Weights of a small GPT-style language model, trained from scratch on English Wikipedia.
Size: 12 layers, width 320, 5 heads of 64, MLP 1152 GELU, vocabulary 32000, 24.1M parameters.
Architecture: learned positions, tied embeddings.
Training: a variant of SOAP for these matrices, 358M tokens, 5466 steps.
Each number is 128 + 24 x the weight over the matrix's rms, rounded and kept within 0 to 255. Layers, rows and columns count from 0. Numbers have three digits each.

# layer 9 MLP up, 1152x320, rms 0.115, rows 1044-1130, columns 80-159
115106114097084087141115163125153087113148070098132133139132104082107125096144156110081182118102159092115143133131134113151141123107123133127113099147118063162158130124168126167124135159091118170153129169070111176137158134110123111145099206
135131149123136120151073084119159137106129132137147125100131166118169153164131102164149168154132166160145123134137128139151120139104106115129136113099130143128134170108114151153091134117112103104098150146090148144103119117189105073176115105
093172137130141097110148114142138175106138165096131142133115081172187090132117145148122167105148152133127140112132097097134145153137123166110121130071096147125111173149115131108142192116165110102138132117135149162128093178081122130088179118
108165163148128130091109116116155086163115179128168123106131107150127116139107174131142158142112123133139133123123131129117138124074111095153089116174151157142118136106118123122157117099109106173121163143103128142151120157123178128167143100
157123133146136069123128170148114122143148129082114151133115133128135150119131106168134102135135134167130098146090167106101150079139137074095111128109139151132108126124078128117102134107153088113133180128102113099117147085128097145139127145
144090193138134114091127126174133133135153139114128164110105137128152075116109131117137160106128128073123109104122146130150091089119132075096134122138134160137116144133160075118121146126164111128148155123140118103119133130104146135162155139
132137127093084112122111139126183141122125116143132104166154099185116153169095095137122137107122077157111125078122125146102146079096123173137124100099103111122116135158134136110068112120103147122131148127133166154175130166145148140104125117
153098127152098086097135143095123110136142095120128111106110109097119120118098128132124163150143125141123170122126162131119118110136135103124171140147163095132118114141142129140152105125146143099175149093140167094098094091096163162153130095
158110100085138125131127086094130123188161091127132129126134152147093145145069124185122162128146142169118144128161126115143127125132112127137108112106160121159112128089144128100103138146115113140131133107105133089147162131130125132098139106
159139136136110130126137126125136134138097144150115118105117120118090156137106124130138140125090110164127119134140100131159115110141108131140135137178102153109125127100153115126081141149098095122128154104096099133115117135106149132129102111
076125094166103119135113096130141145141116156108130179146126147111139133148092184128106104163137086155118102093164121147186145158154152099129192098121114116121113138135126129131140128131084084145098139141095088165122104192144139127117126085
123111093101154184126143171127143075126126108157145092091119104121104140142151126105142084098158124137131120113156163103119161113129103136149157100110164084159147145099130134125133117136110120143092137167099120117124139093155131098174120141
073098158108122123085128156159113164113147169126064104138123123140134128114127162136117131163120118121171158143087073130129118127112135114122123122132104131115168104113120149142145146132123122116155133145089082118147134116141123091125083120
122112127109133114154129132116135090116113153086103117141140177118129144129101101159136094141128149141081113122120107159123099117118154115115129135131149127095108115183104088134150181129120132126138126155145129081105142088154113184119177130
124149134145139161130124115144119166118094131118105119139126147130130134115088114153135141172102151106147141076147159151104119121177158165121131089176171159139091169116162120150153054151136112181125124137109161155104122169142106107126140088
179137102119136143118124136129152148132136125108085157151152164110123129106119117135104129134145112101110138161116125124105154152136133141123104134125161140084142152076134119207146068158110151094115115135102113122113137134080103138161171132
138126125126115158120093113158135136127096142114118131114153112122100144095125115122115111121125108173122143089126095135123119114135080102137125186125136156118090134106139115118092101100111121112070145105140114091127112113127118103124127159
122158166142179116109150120064127119133136120125099149152134137140122126159144140130104119156086136159115116163122111146188111106140146125151124115152097150138110110144130110148121124092107104053166171148098158128133113107103126115113102103
142116095136143129089140113107132148137123102174126115144118135124096091118154135090116091137151123128171161167148099104146159177113123149090129142133148161110141152113127136093124117129116132153133092120137122157093184074090128125143132143
100128127142133145138144110131090138157113090114095132112157126097122171167193115176163103138129112147099093082105057144140123129112122126130119156101117122137112158139118129150125124113131110145119110115163160086089143159098122145165119087
134137138107143172111138098121110090104159162136121120111139129104123138130130120147097114123122152102137158105101120099111120160134122092142141144130095114134149141156173157105146135140145108136124106118109155102141084088110143136156117125
093112125116150140180110126130135163132132125121118084144138126091116147114136149093115111129135122130138155085141152098143161134138135117101110111134135098121130145131176120142133170146149117141152160129124132077140146135110153106175142153
129128132127168113142115110066134116166106113125152138121126109095073122113101114133106085111147117118116124113135110132141131165139101106115121132124099130093098138128127141102149136107115082154117146093106126094134158108148103121094140104
157114147158126159121134178142139177142104173116140151099103127098134090146109124120080123117092102164124175114131130102086158118124161178116126126113131128086112156087159157113125119169127108100151147123128154122143177104127119155152164104
135110068121158088145118096152121135105146137163108148096133130136103130139099123133118177112177166160134109145129110145180109120072094107113142179140128126130137131115145113174172124143175142160137150124128144100119117095124121140141169128
119144094147167107144144139115090122110163110105114133132136145129121119134092137091120084138098087154120123173129146113096139134121103118130126151135132123115152102096148154112115125085145099099118138132109150172103133132105093148161022109
129145101100140113074096140167149148126142164124098131076135152083147120142089133166077152119130120160132079167152093170136153122104130125125101105104120094145108136143139131098172141121135088166132131154143179125130152075113110114091111130
120158126109136125140141144157132176073146112106159137123078112104137125123127144161112179126116143128148140140107100146131119091127104162125099102138127109146130144130142177137097133211118176091105111168144174128123136154129148122156139099
137141165169169111131137094134132172098131169131130125117145136157123089077144120131098116074096137137159122100153162110147158132150123136137110078135160123098133176100153126181087144164110103145119122126133122132134115122161105120134104144
076103147105134129096098146131100103151151087107132148142170081161094140140149146120142151094100120129148085132151154132148155107141106076104134173158098117135147126109100132170143117149139148142113134143143121149140123128100101139120138140
102150159145181076100192113162105138092122119102166148160118114123126115073135157086132176105131147131101123114154112109128170130132115142128125151102114141132135112104151093140149136102132116127133147104115145107114171120099092137112124093
151136133139125135078097126159147150135102131136113119121167104128072127135171163101109158123125108094118141163128120134143154120100130135113163166116149127162133117139143107107145055105101111113099132128117103086114156099112131101081146101
164115138122138159137115132093124129137111124128136133131099148152122112121144109133134097123150159116123161149098127134113112158120093135145156121156117151141103132114162115167143158133134078187118084126106120086132118158132094172090121134
113115112139112160112101123138093110123171132146145115137190151175130121126142116146062149161157127144134109109144143140112154154152112133104146136124127149123111135115125157151152112149132113120110123088126117143099141130104129137130149116
145126177111105088187104125134104148129122118143096104122144137143106102125147110109104137112143100154149125069130170129121144131127101157107114101140142132092128145104108149113134120137129108107164149104140128108121134090080122146105110122
124113110112129140112082166121100126090128128146160139122178160189121126105067126193154148132172131154175119098076054138047156119142181147121135212046121125145182141112179110167079169120167179151145133112115116122094088116085130139156072154
150103112152127083143109153133117142135079189111152121098138130143129112103138128134089114155138116132125147114127132137092116072133134120145105116137106141109090122133155135140136112151121108139135106077124118136146115133132105103151108108
095143125129165094127155153128132152121139136193144128104147144134125145135123130174098112127080138139131140186104117128133125128139147126100141191120105123123142149116153125145150118118110118124113079097122144171100156131120137133095143147
137098138137159083082163087143149115130113133138119149124122129153141121110157082165158160156123103159118119152154117128126114115104122118135119125143105113123118113145100168172107132127161092103174142107123139133124127149136125099140082113
153096152098134190103154134129121132123120160136100128097132136159099124177146090126137148137131115165167140108141113153119161154132135136172126128137124120134109163146131115154088117106031127156139110149145109168123158163090153176111105136
115156149122140126127173112155113142118131148132118119129130147102104116119115078111102134130119133110120155143169125104166133117135070104110078114170107122113137161124122137114112211131127118117113139131122105103125124121159136151132110159
117134119138149122100114092112137136196156161131120129095139123127139095136175125139107136147117141131061119116179149132152109155138114113130108136142092106125187084082117089183081163119145147105152102119128153152138149139116115151115131133
133123137114170112105108108142121109130161168115115147119184168118125116104065123123131065143120134121124089092152117100144150140092136128155141104080146124084089119133084157095102122131145171104121132111123111125098098080122157103147103123
099102108096117142111138145118136123158103157117142110108178095131154129149134126119099180111129143139151158116143123144133117127125104116119139146142129144120140116068145116152129117160080153135139107111128110151140151146130101135135107115
137134164128151126150107136107111128138152138104158144132138080148132109118126096140155139111171160175148141118135146124167125133108137149193136148102141086127141119120118090136155138139136111098131127165107115149150125115122164130138133086
070152153094128090118134122112110133099137126147144103083118141149076141129123178105116146176151115103134149123137139142152161113109094135163125109113136155179167134139139106068153148120116133138114149122117134115172073161142129137151112093
144126111125107122106118110109109146122129125124151106074080169092141141170124157113098159164087132165119133127150110149164086118128118121160148100136136180165115120171108095143142135135144160081184168077181098142153076163103153119161058150
110129132182125157113118127116144213145174072138088101112127139140123142128127127127110129177132135115135133135139126157136111089113146137126132142141183160116100088130124138081128078128085103178109144151143157183100128131155097111146161131
110105112127155173135189145142102143140104137126147133114149130142159114207104114115081091118130157106132087164108111125107112084133133102179125153122125162171123103118163151121131117103155080182139151126176124114129122119139084090111160142
108104163195143125142095162149118115149113124167140134133164092108097118109111134175116149140142107112171100104181141106108151144090157134124120125146146100104102137124117105085214113122115093139131156141098202099138138106161133165082121115
156143118121100138157143131128144120091132128152136062101141141122115152143102106099159145120116145150130121140088097148102122123116145070124110132123132137128126117116127126116122129127095153176128121105131190105121128090160174116121104106
153134082132139099145150160128153135078143122081128154158136126144073111129118100132113109171165104088121097135114146100154129100128146135122167104130172144082153142103142110083126133086129152127117155159132135112137158087162123135123087172
141111113126134122162113160167136099103145158132105135143120153130133118081159111146127128108143149108142132108122115142119154169144117102151105097147130153078126150117091145117110147120108068095144155126171080137138123069080144113116119144
112091102119112156120126089132130097123078139143137099091110137147175142111125142123133137147115077072151121133153121107124169097158134154172126106152149163137157116134152097120107127131145141099127133112138133117178166125110134137139099144
174105084140143118154142140121164179106119141137125194116096114065105109136104126129119136142141154172128141126098126096126144095174126140140080094115146155180132177152100128109147135099104108126119134107118138137128108157130110177131187117
144078129109159166146115141139137131134088159119094160118148165123123128092116079062103141134110107131135101138165145154065185103133147138114157124086108121071095111101165134064106113134108149156145128146134106149216190084118157082120119153
096172125131108084118116087145106167089121108149128088138167134108073151163134155144134164174112060142118161100120166152104103149118125134091111173117151137137128129146084179113102154124112127114118119135093130093124165098166164153137123143
084139182136139128096132107080123153108088119130145160111146147140146130168111136114110151147151091161099140110154105130142107122123104125140108141147141095110129155134136128141132086108098136117139176092126129144118106125141115125138095121
117126179152130088095141113158130112135090123153112109155168128119144121168108146091133116152101107098143128130137154131148170097150178157108095139087119136155142090097154141151150099133077162143117157099119131115134104107137115136119145124
152113131107088131144131148084117103104160152150134115140160122191112120158147138112145135127123188109140132110129106160115060140152114141114150113114109140160167134123115125124149109120162175145132096145122119125137147115080121082100115106
176110116134134126108183104132147128114162140085149157124120138149121146154101144086090114142127137120124069132110134107099133126130110134121105130143146133136146138131086161162135170146149113134118090112132159125096135115152143139110135171
163130116136141135164124123146179114148144138136099110151101103068106128153126138101126171076131160135137170144128106121127118120105176140130133110118152121094134136163113099171135150114128130152123116081129112105140182114125161118116120058
118078150187112163133150102124106138122113152099101127102141166093175114119147123107156125150114128087192043107133084138109135167173123140149103103129121121098089100104121148137056090187162139101112115087155136128110070109160134164117142173
143106120147111111142116138097078116143141148096158135141120125109129146119107116071091104139137140129130158102143155077115162131132113179118110145166125150136128126141115156125125126169163148106128133125144145146139086123181143107106149122
149110122108098118114149079142138130124133141137133134106044145123099119149145136133104127115156120114117113152130141136125135120176150147128123137128134125102067083149162109087115119127122109119148088114172153128168143171153136115128109111
143125165126111108144088112123097124126121110100149141121136106179156134128132127141103106115147130142156125108147106144100146115129081095129138099108090180124127118136108117118132123147119097127134146103099126126147141160136145091105119097
100130099111099144130095169143118128150102124096152152122181133138127130162149142101158103149106148151109136125106126165104144114159106102134139166137125128138157155109131157111134093151122145100130134128091162142084103151123125134122137159
196131114141113098103154151132140140119119127133144110156141132142078110143142117186166146131175104115134102153103142178092115108121117056149141109142101135101107151064145127088145149182154079107141138124117147160146140132142110145125122131
143115173168127085033134110158138138107157139166115128159084138107111141151133165154159112084150122160067172131145114132107162153065124103130134122147107100107103135109134120058146148110096121131086082118120116131131174133140132139123105096
130129108121178116128110094134141121150120144121152133119145125139116114113152109154138116082108128111150119117093143124112127174120140140101127066111114121107122119115144147096103159103109135147110112141151108143131101156117118127136131147
139093133110135124143100137139152107096148149132141115119123160128138180122148107151134133100137105094104164147100112134131168133129087143119119138124116136135065156120215117096076123083112149193168156069125083184127145121155118095128111118
125093128142173092118098131165120123102165127153138174155095134131084088061160153089114111084121100144144112099137139110125160100175144141112119128120098116119142159141145107093116123111120131102156111191106141114094137104122159142126118108
110110161143132118057116162140108158113142161112136138142119151144111128090192138146112128083127138147133187147123113104130094130150094087166191116140074126153100123129140118159158146118119117107189154093088159101091096166106153175142092123
134099127137094171138132122085137093119133143094144057116148117176150110135104160154145124123134151100164105093147103117138146137145134140137155142108115157130165141124169140103122126154177098159135154134110095115089151089173111154115104135
156111143148100117104142149108133174137149125148121101136102120135128155162169143127134142188101061098114136150127129118130124099156117117108157146122141162114104127110133100146135073156124146145116146133112076115149098155141073077093102113
133131132143151134117120097114148107132128118161100122103091141134118151148132125124089134142132100122129088171157129111140111134128105174128139120119080133155154158119135146125136153130134144089144117122123151092129165074113130104116093096
141124112118127105133155134123116092169109128154129157139130140125120117145109117130132081135118131105118130124157081162149181123114155108135117157132151144126133108106128106142105101140143134134114134101130094109115139118114101121150137176
115150179136116091188151152181146130116149139112149103128179143184120147109062101139150141071130153132175180153115114145168133125102138111152103119148071113142170158150163178148109114077151153110109160117128132152119145158129160100110122146
109120090158122127155158135137097099085121157125101156136142132121120134141159110128100148153124127115128141133140111098136104132091088131117161129093106141113162140140134138104080104134119106125138144153156113126119187143117155130066100133
130136132128127089126128140123158171154117094121104085134096162144129123139125200136126158164195099148096190087131136178140147148119171146173197117061119139111139111139163167071168133105066140137145105107134091110120100110152110105098181070
108103145122085111100142095169141143146128134132144160096130154132135085126150124156123112096170133129147125097128121060141127109115093111126145110150099122125116107076119126119121103095151124104073107132132117126088132123127117116105143154
097132146121173122153117159143141139092137127135133122125084127131149115167144120117134124098100120115121129101117124129147125140127085128102062134130114103102113142131114124138122131168141118125152127111109136117142147141158140118125129149
098118141121129144150101079116161173166133126117121126161117106128159164152136074144121102163138114132110108127108088125106148148118184116145108090068162124102147129131118101096136125142095117072151160124099154123126121165148116115082159129
130123112149136159137152163149110126139122144125148090142142122107128110147143126106140155154121136103125156125181132154121107129118106127114149125077107118151126129116095108157163126134075149136114116163093146132088165136164133121173168123
133138137134126089127090112103121159127163112130108097125113080129119132161180121091106127138087139182110114126163144115128123140125150157176162177097115131147165127117121133103166154115124133136158149132112137140145089127148084140135117113
146133089126108154163171177147151122145158136105109135125124159122117129110124099134126110103149114146139164128122165116118124122177099126145090135130123170094124103111139138144111140115063103120089097129125138103107159124074126152164168126
123152107127119133116092125108092128153171122117123098156123139128168099115121150185155135145128135164143127138115141115158107150139136118136106123114127113116059129124131123143140147167158137116132116131112090139112157105145140116145121169
# layer 9 MLP down (transposed), 1152x320, rms 0.129, rows 1044-1129, columns 80-159
122135168163189121134137118168101127137168139095155170075129133156096142140149113123117151128115107157138135130156169099129138150115177156157107124094125140157091137130165119113135156175175090122151105120126141128136126153141145161114121136
131154131135150096109155166115102144086109106132134090143121136143140136096072141117135156116132104129163070102166114109163157116156145142117164166065136145119137158091096125135157087129111117128137177161097183120177089128126134188132129122
126202134195168128148107139112112182080083095135132116138094157128107126147147142166154130133163145112123136187146080116126083107141152126144153057110140133144128157135110150107116143086135123115178122118165116172093139117079116166121128107
107120124106122117131120146137138166120140134148102127119139070169158127104116138123112148149140149132202121121117096155150116136166083147105157118154123149137063110112101163081147089087115120156153104147115113154169132119157067109120158086
100152125146137129080117143144148115077113139117105114114110123175122173146104134111127101099176096130147122181109110124122108133139101131087147117129098118158088129139114125099149133130130140130115124033152129127150147115126115145099158096
128154161133138188108131144120124111134101094177122111144108142154146107134138129147129118101134106105135155159099161090088150126130121157120096141110154105129131139172088159163107105146126076135155127105105194099126098153128110148171152147
135115109144148151118126153127168147143134162092115123115110148099069186146169118119107157134122106162139100101158145148128128148108111134162147146176150094129092113163122099133109105139201142111121169135100124139143123142148104138132150109
125149135120123152115090115131134114100159132143121099094136145123132158093107147133104147137185131143139149152136143110118160117117162142095117150091107147137111146086134141104114081138144142112118159161124127138104106085137083088108161144
131127069129141149139133124106123127122133142102118149117100116135104141127148163130093128096116125187086144134130150133097086097163153133116142131116096108135108143159138100130135117139127132103150142096163112142172181079162113127133138152
101133147124156169112104098120094145178081081140126111121124115130174173115158172164152115099123124117080125171126111151155139160128146094133137135119127117133140116134112114089132132100126137105133112185110144158131132142127125106111109094
091151154131166126141122150131103104120120128153161151106097176136123064120075143125133114097138128109156135162102162091096139112124142155136129101057100117122112122114146176104135117137171127127169132158110112095131095113102153168115129155
116100150132106145065118110195150113129118164142167110150125159106138152137136120146091143139164116137153119102133134126105110096137148120124132114107170092133118116101170115145091133164084147121118102175126103166168110143115151114110140127
116143102164117111139111141155139122170192135096140184146115118108087133122151138113156156131125091157137104119147133133117095107126157161097157120165143143126128156168107117090147135143117110109112156108110096127143154126161135180136130136
121135141120125113119118119151097146120119103122104102142086173139128107114151107135139097160122092113157100079148116156112132118101171157124122123170081110140120131156136106138136147159129138131142153135112118102120152109112131132134159129
128153130133162156124152108129123136123181125113127175159100169134107167115111144111148124137104088106133141119115151089159121084130116185120140053119108152147092126136155116109111146130098144114113098128160145149143100105100112078118124141
158091122173154097099090148136120109132116107108120142100113131117127132154097117164154132086138140157117144136129153129128154182143082155140180147117128146141126124133125109135114143146115152156160093113108119132077114123103115104106128147
154139108164114114150149143133130112078140127117115131104147128122124115125147114120090162112142110153137136136137149137132132137079124069151155137121151160124140090124124121089162120126120088148106130100122130086132131106134140119131136099
175157129143116116087123159120129125119115126156134119114147098166097091129142104095109134097130132130182127124139162136142115084127120116167122087140084114131130143147127101138105132097098179062119116103138101106131160082065102138115145123
095100104111136088146146118139123155103084114112150135104135135150105122117174146118093150119177110130177105097157159118166064184156105087151100099134116138103118134112129121105121148183141118105111131103078139121120128123155128125102112132
142138138159178154128118108108123135104132125118119094100185088114149125111129121146124148131159106108130107092143149173127106162106155126142085137092115135103113105093121153181128104090144157154150143079132125152105160158097092126149124091
160090149157151106110137145154145083087148150150092151151123130123139101147151129144161132112095136092138153139124117095145127091106126106125119115128131094160108110117120119107098147099099128149143148104140144112153104133132100110112136150
152160168147126110123130145132144132110113162143141151114158163135158095169089123124154124136113084157163141100115146128131130132140128185107169179120119165108095098138086124135133132143117157109131126114135137168040125083136164155115096129
118132116172147129129141150132110114122129124128165146132142144137130155121118107106122143073132133115108104105119119146120136126067147115133113127127108126114146105140126135071143122127114159115127111083080114150211137098123138090169151139
121126136140120131129155153096142118145117159127167176148149123159074130142098142105106125138149147133149181126173107154131133137150152172096172112134121106090131126123129076127150159144164138110105130089157155176239155112122159117148132136
112124131148102110130138137115130096172106106121160112156135128137143120102140112114105121100112124139139113127135123116124118140133149104149114112123108137169142097143156152132121114124108092107114144153115121110193138092132160130131130126
101183160129153122136117118089133133121164156122172128175110114135158112134122119117140110122133145119143165102133170103108096141150148100075108090101146117144085124101075140156116155120086092175163108102096134113094187101082148130136119139
099129113115135097129138174138107155113124154127166116105139160138117161123128127127128132093111163120132134148113120078094108156114150147147148140190119171146154129169128086139130134106109107154143172178141164105031106165137135081131132150
110144168138118114088115169161131134103086094142178145140152164169134139084112115136134130138076122135113144111180130090125103097118145146120150093135137086114121154123138120086151138174095119118097126112145112123091154197146162133137176139
123109127170110091123133120123127115126131136155124136129146157155095114117110146099153168121151135129116131118163078138132115102133100119107177127084163155132134116131087135168115100128140116119113115125133133152118111101162153116138125128
117126120156088120155167134136150190120143133144106139124153120140176078094122130148111115166128107132119113101099173169148115150111118161119139131162108151145123128112095164076106140128110122123122154154118097117145155162113126113101119139
128133148133138101133135165139102114124126151072149117136130130154155107077190108108184083147137163145172162098134144113102168116144117144092132184101110087125093119134126155170137131154145167128109155115070160090142151122149137138142142188
153139144139116111120127132148118175124132163128131131149152133166122128093146114075110137091119110092142136090120160124132138125103129118115144154084135136092162170171134158074128134156125113113171108110109139120151135105136149126115130135
122123139110106177135138143138116131112131158103128119133092125115109163133126089112153102123115114094126133139142127156169118140159161118157105157095127127117179106117208137084141150094142128158103122109145102128097149115089118138132141143
160159137127103134113134109114119124131088119089140108178126138163158133119135129121135121106118118129112142157157139147145116126130160133143165096118117114122107153086154139146092135142135129102127106175164155099096159129146121135111118145
092104123132146184097134125099106098122147097101128128155114153151083146164141118149156097156119106112100132171123077134140158125146135168100123162156134128135112124108118136136150119144128116126116108106100117125110111174138129127155112128
148109121133167169082127123099137196122128172147162140172118116116160122121145127140136113172175151110092158137073111141132138148139121144122104103123147132108143087093109107156120167110116135103126140149096140121171121098109096166120103098
093116127113129125121129108125142167131131080128130119147108125107083148116133179124134106118145115116148113159144128169137126152109150184114131162138117093095106140119114157151125080109148142142184134143170121119110129124116125133125137176
131132108126123139128135135107120114137154125110134062136130135113125130128146106125113093135156129106127120156095140136112145108100097122131142124119117146162098130126108129124089125137146135140079098167134164160065156154125149142155152164
133150159137124125065092090114152153135125132129132108151122174106119190145135110134134122146091173146142163166174109128122130139157173129120121101136110106171135114129145131128119121081098096130114135145143191154110156113097124108117143076
111125137110146101118130107150157141110126120132161128137117182106125111094099067167136135098138140117091096115168136078123120166102117135145088103045119129096130098151071127137097120115140114146127146145131080172112137176169115121122113102
100119131119141103132100150113089130089111085150152119144162154100156117172138114106127132093127150107074132124135122066083157128117130136152075102119144112127098170086121175128141109100148120127157169115165150140142137114163132098169151179
112061137110159130186108170144127133139120095128092102158105120100117174114130106113177119126151124092151141169132169168090109139087096100144147120136171111142145126143146148123137134130122183099101137123137149138106149131156123110128145158
177140141153147111139114124127126138123125166086109121167091172112080149111127124056127127111068108138126140131155113153107129146155163121167121134095126189152120105142137150116125133147102137106149135165100124059144113116162138113132153130
114134122114158170143101164128148148131138102178146120111103131112106108193084159144153082129122119098157072116131127136153168117121121125110100108074121132126116139165089102125142131134102151149101154096152160133129125159149137175124145105
116125144153100121129136130143115092118139151120115144169135143141123118097105126134127131127155157093151155120162092152092157110108127129135125109117113147111155117132150147173129130115122146086136093147112110155126131138134106089144111157
157132146122139158141123138132171088115146146101175169089132122169143125134162090104133130148131111129130105155149132103113128120126157079107098116104131148106160169154078118162184154179119143090150157180106129108142183137149176112098039104
160128138141132175177097122122131141116123142094144129112118169135112119141095133103147112097152089094163179134090104063138150094141144100158154128150049124159078158161131090137174118106119164167119147138110146121153158120099139113152157102
113155122157146117172138092112126155136124155149098150137121133137129077110119167118125132135130143117134147142102122102110089157087111144167148122123144164150141118132160144179113156140089088128108196118102147130182139164082122139131164145
104139103101135122137133087171075103067072125103112113101116156135124173132104162162105136117098087127059124113129141133121078116081108118160156142179090120114144131049114122140086102106160109144114125114117111158164105138112146116122130134
133149168111106105149180101135151163147172128160136148132146117154153156131103163106178070096122130078108094112128129130114092110108150174147127083123133171150130137141099147088142150149136143129123127152155132144127147091137160059161140107
150130117126134108133103172168139183091107110193099143098097110127094127149115112169137108130133124112146138127147140084137138139128114139132112144086133138139133106140182109125142131155137117164141124125093121137114124156133140155128118129
128121139112168139106083133113112137153098094116137162181134127107091106155144114136105134120108118093106169146143125104114129098137116135144133143092111173169140112093159115110133116095142144140189131065126180120150130127150156084151164125
087119086151147083101178155138139121098141150158143121133119150165138142154064087160096128110105159097165171093155143125146133082145123112082108132134131108129143114170128124106127125157106115170162126140114089132116146124104135090129155093
116094141117126180135127131127112105117080104151119137141110124117108118119131122092169159105123133116119135143141158120119116129150119140100155118133159108150121139117107141113135129108133125138128105126125122138207138105122111126130158103
135150139136133124092152068097117149129153152067193179099107126103148192085123169162096139096136153168092121141118112117122127097130099137086121136092153093146142086128098152114150138145152157109125110112091137158124139096144138135125181084
152126146124150115121160124136094097129136107145129107125141137104125135123147117142109123118114162131128104131163124133109117115101133173094143138159140122158157135109107163120137124096159161101184123128146131122212133146134102159096097159
095126132085130118100132119140130054156139125194153122123150141145080170156104107117110117144141101156148198106087194180130162119119128136095127118137138110118125127140137178133153124154140123100126125123128147109045118112150164144161105153
127142088119140132112179160138132111163138146142141144137169098158154140169133102115138098145133143095168124110151147119104125135113160108086125155132136121153106134104084128152110155135091124118120129125136136145093189149128119134154087100
157149141150150108114163173055099075112107145169092138121142134167127133124164108062131140148128139111148129125141111121149184160123135125107123129145117135153167154086158141165091117161155097143103132101148094118125119146129154137154176102
138174083111097085104099090120135097132109155137103134111145113090151133124141091092113137092112130154110149117153124139101105133083134128155156161135070133148129152165125140132127166139104167195118098183138125089141086137101164124172109141
137118118138105148161159148130094124085144137150146169131129152129136168074107132096113092150138081120110176100116166160145134120115080141061086108137138127124106139138133125107135134125123137096109109126110149164155106114148143135131137126
195124139131122130159094111118091094132149138145153146104150112122123161106116144103132115108119119087129153158130123132135115114170133128092095147139114168104106129137094135084132094160148109148176075128146148124152108148091121066107116137
103136126177093115112142161166117211151137132147086134087132102121135103085133105122171115121115098142177101127163096065154127165130121166156080139145177134108104126112098135112098137190101143100099145174124129115106132143121147150083142147
102166140142124151114137124176155141142127133162105126127052167092143096123114136149170159166145152137131087196110099124150133126101152092103138108070159122144112122147134108167120085109109118144147124122135122092103122119122143111141100151
146137151137137135130123139154114144137129138110175142132156097144133111127140163139125132139111127121143098131094128118150074128148150106128124128147186114134153145145106125172146113159138164136154131124118157131186128138116135103101128170
145104142085110099112077120102108130116158083118114108101086131134122119150096163128108126132179176178110155131117136153170164113105083161106114115111120145188107108136174135085123072140138125090146074140149140112137141111160116149120108112
116115178128117105118116134110116102149113103142140095153115152128159145143113150119156142118156095112123145149102135091152136143116145135132137170111156163134137105133052113098113160139153096116162135126155152119053139165133100144145095123
115176122096135115113147146160160115141146129124115146122126107106126110156143156134115116125125136130142113148133111102099098127106120121157107094131103118119132164097168148025128152125125127103077117159120128151249116120180094139136126134
119136112120119126122140116136086139138110099118124141120134127124133118156151138111097118107159124137098116125109144094109129149168133123083105107159150163125106123146107090160154183105133131113131156158122154081091112144137126158156134122
097157194159120137099096115125108134090146161114109127179135148127139130116114106110120171126156167159138196164126155112094111104138188112169158103136144155135104161160145151163138091123163158174094100184127108147144152151115172187122140119
127137097122120138141111112125103128116139157103148133171127109144106129146108107135136108107126140168154103129114159137099112141151121124133137188152138086112096138166224127160075142152115097128140162131119114147165145139147130124145141120
145116176153169129089133144102119179139162136098130125113150158101131114093111093118151154182162148152106119138113181129114141082111102118150127127085132089148106167125098094153102129073127159104142104112128089145061184138117112139118088114
114140137130168129109129148126118127152131086186113135104131088138113116122143107136147112128172125147132106105106115103154130123138093122133147140172128077102162137137163093151139153131097119141148117138108113125116134154139069126111132166
157178119107097123103111117138123109154121093135088131105113158152188151100172100088155120107120117143134114118136136141122119122153090143129132130143171086148109139132135154134118157080131132100168175128128127158081127149131127124114128131
115118108147131150136124167121097126130143148089106136145150117138147158126101129121124086134114148115108125121107124147128153122109139116116157131115178128141120098104147137113161152131113129152071134111128119110118169125152120125133159130
123129145113115110125128140132142105108134122101128094111136159122101127162108121160140135159136126136165136152118136105089099161144132129151139127130147114131108097117135146131141118129118133143129088090127120097227108141159110122149142127
125084173138113095115110155098158141106155155174135130123168091097140127102130129130133127107093124117106121129122104131149121103118133095121146118132161112133106135115187119148131133139125113148138111132142135115136138181128151132130122150
142167157116100085153130145115152146130090161103160117077093135114132126082075094140102161123143156132113131112189114153126134142153116125147133140144111111118104126164117125107116171171133149077129111095128156075135135176162102114115124152
140110141103134132163118159140113096101117136102129155147106144128129109138103136121115132137120138160123145101148151143122122171133117130111121114103098156146164140150182149121129158094068167136154108136164143091120158134174145132105103101
154108137139111157115146150184150124096127141155160112136098104131127126145143142167105116137168108149141187145101103169156114090088143134163147132131177120134142129153142129180123140096140150118091130158142156114139096159141159122131173106
126124157110156093107123155114060129093140094062096130134105093114100134095122106176110142146112150117141112154074118153132111114155136136103113113118131151151106126116182137140125112098102124131136156124160093122123094139147122147148147111
135106179119112166138158120145127120145130099158148113156096159158090127115121152140176112151116127099123114146181147135103151140075091135145129111137123121090113122146120096114095101135120116101114100135124115130134125119148120141146133130
118131086140129131125100136114153170163137165152189099148155131108143118094136116125129140161158116101142136106128117099112084148141144135172160138125137110095142127126110086092095131140104149137087103099111119133125132131128152088120148141
155102108134125154161193117154125129135100110132133111094111176113144140073120115071105110116117128127129130110144094152110151120075126137106121168197153159172103083134144109135106111141125155139180130138125155132135123141126130084134091089
106116086143147175155144116160153089138132155137140110125148126152110128087131154141111156137122113104121115122154117141119151140156112144121147146128147157115087107107094136133093115102139127150121152133126162125159112128140144161129132123
126111131107130152180114123162116138124115090121086170132109173111103085110136130148088119122132108095120105145118096123126164140127145102109127159141149134139105117127136132139157069151120126084109110078114124107096088150079174141143142140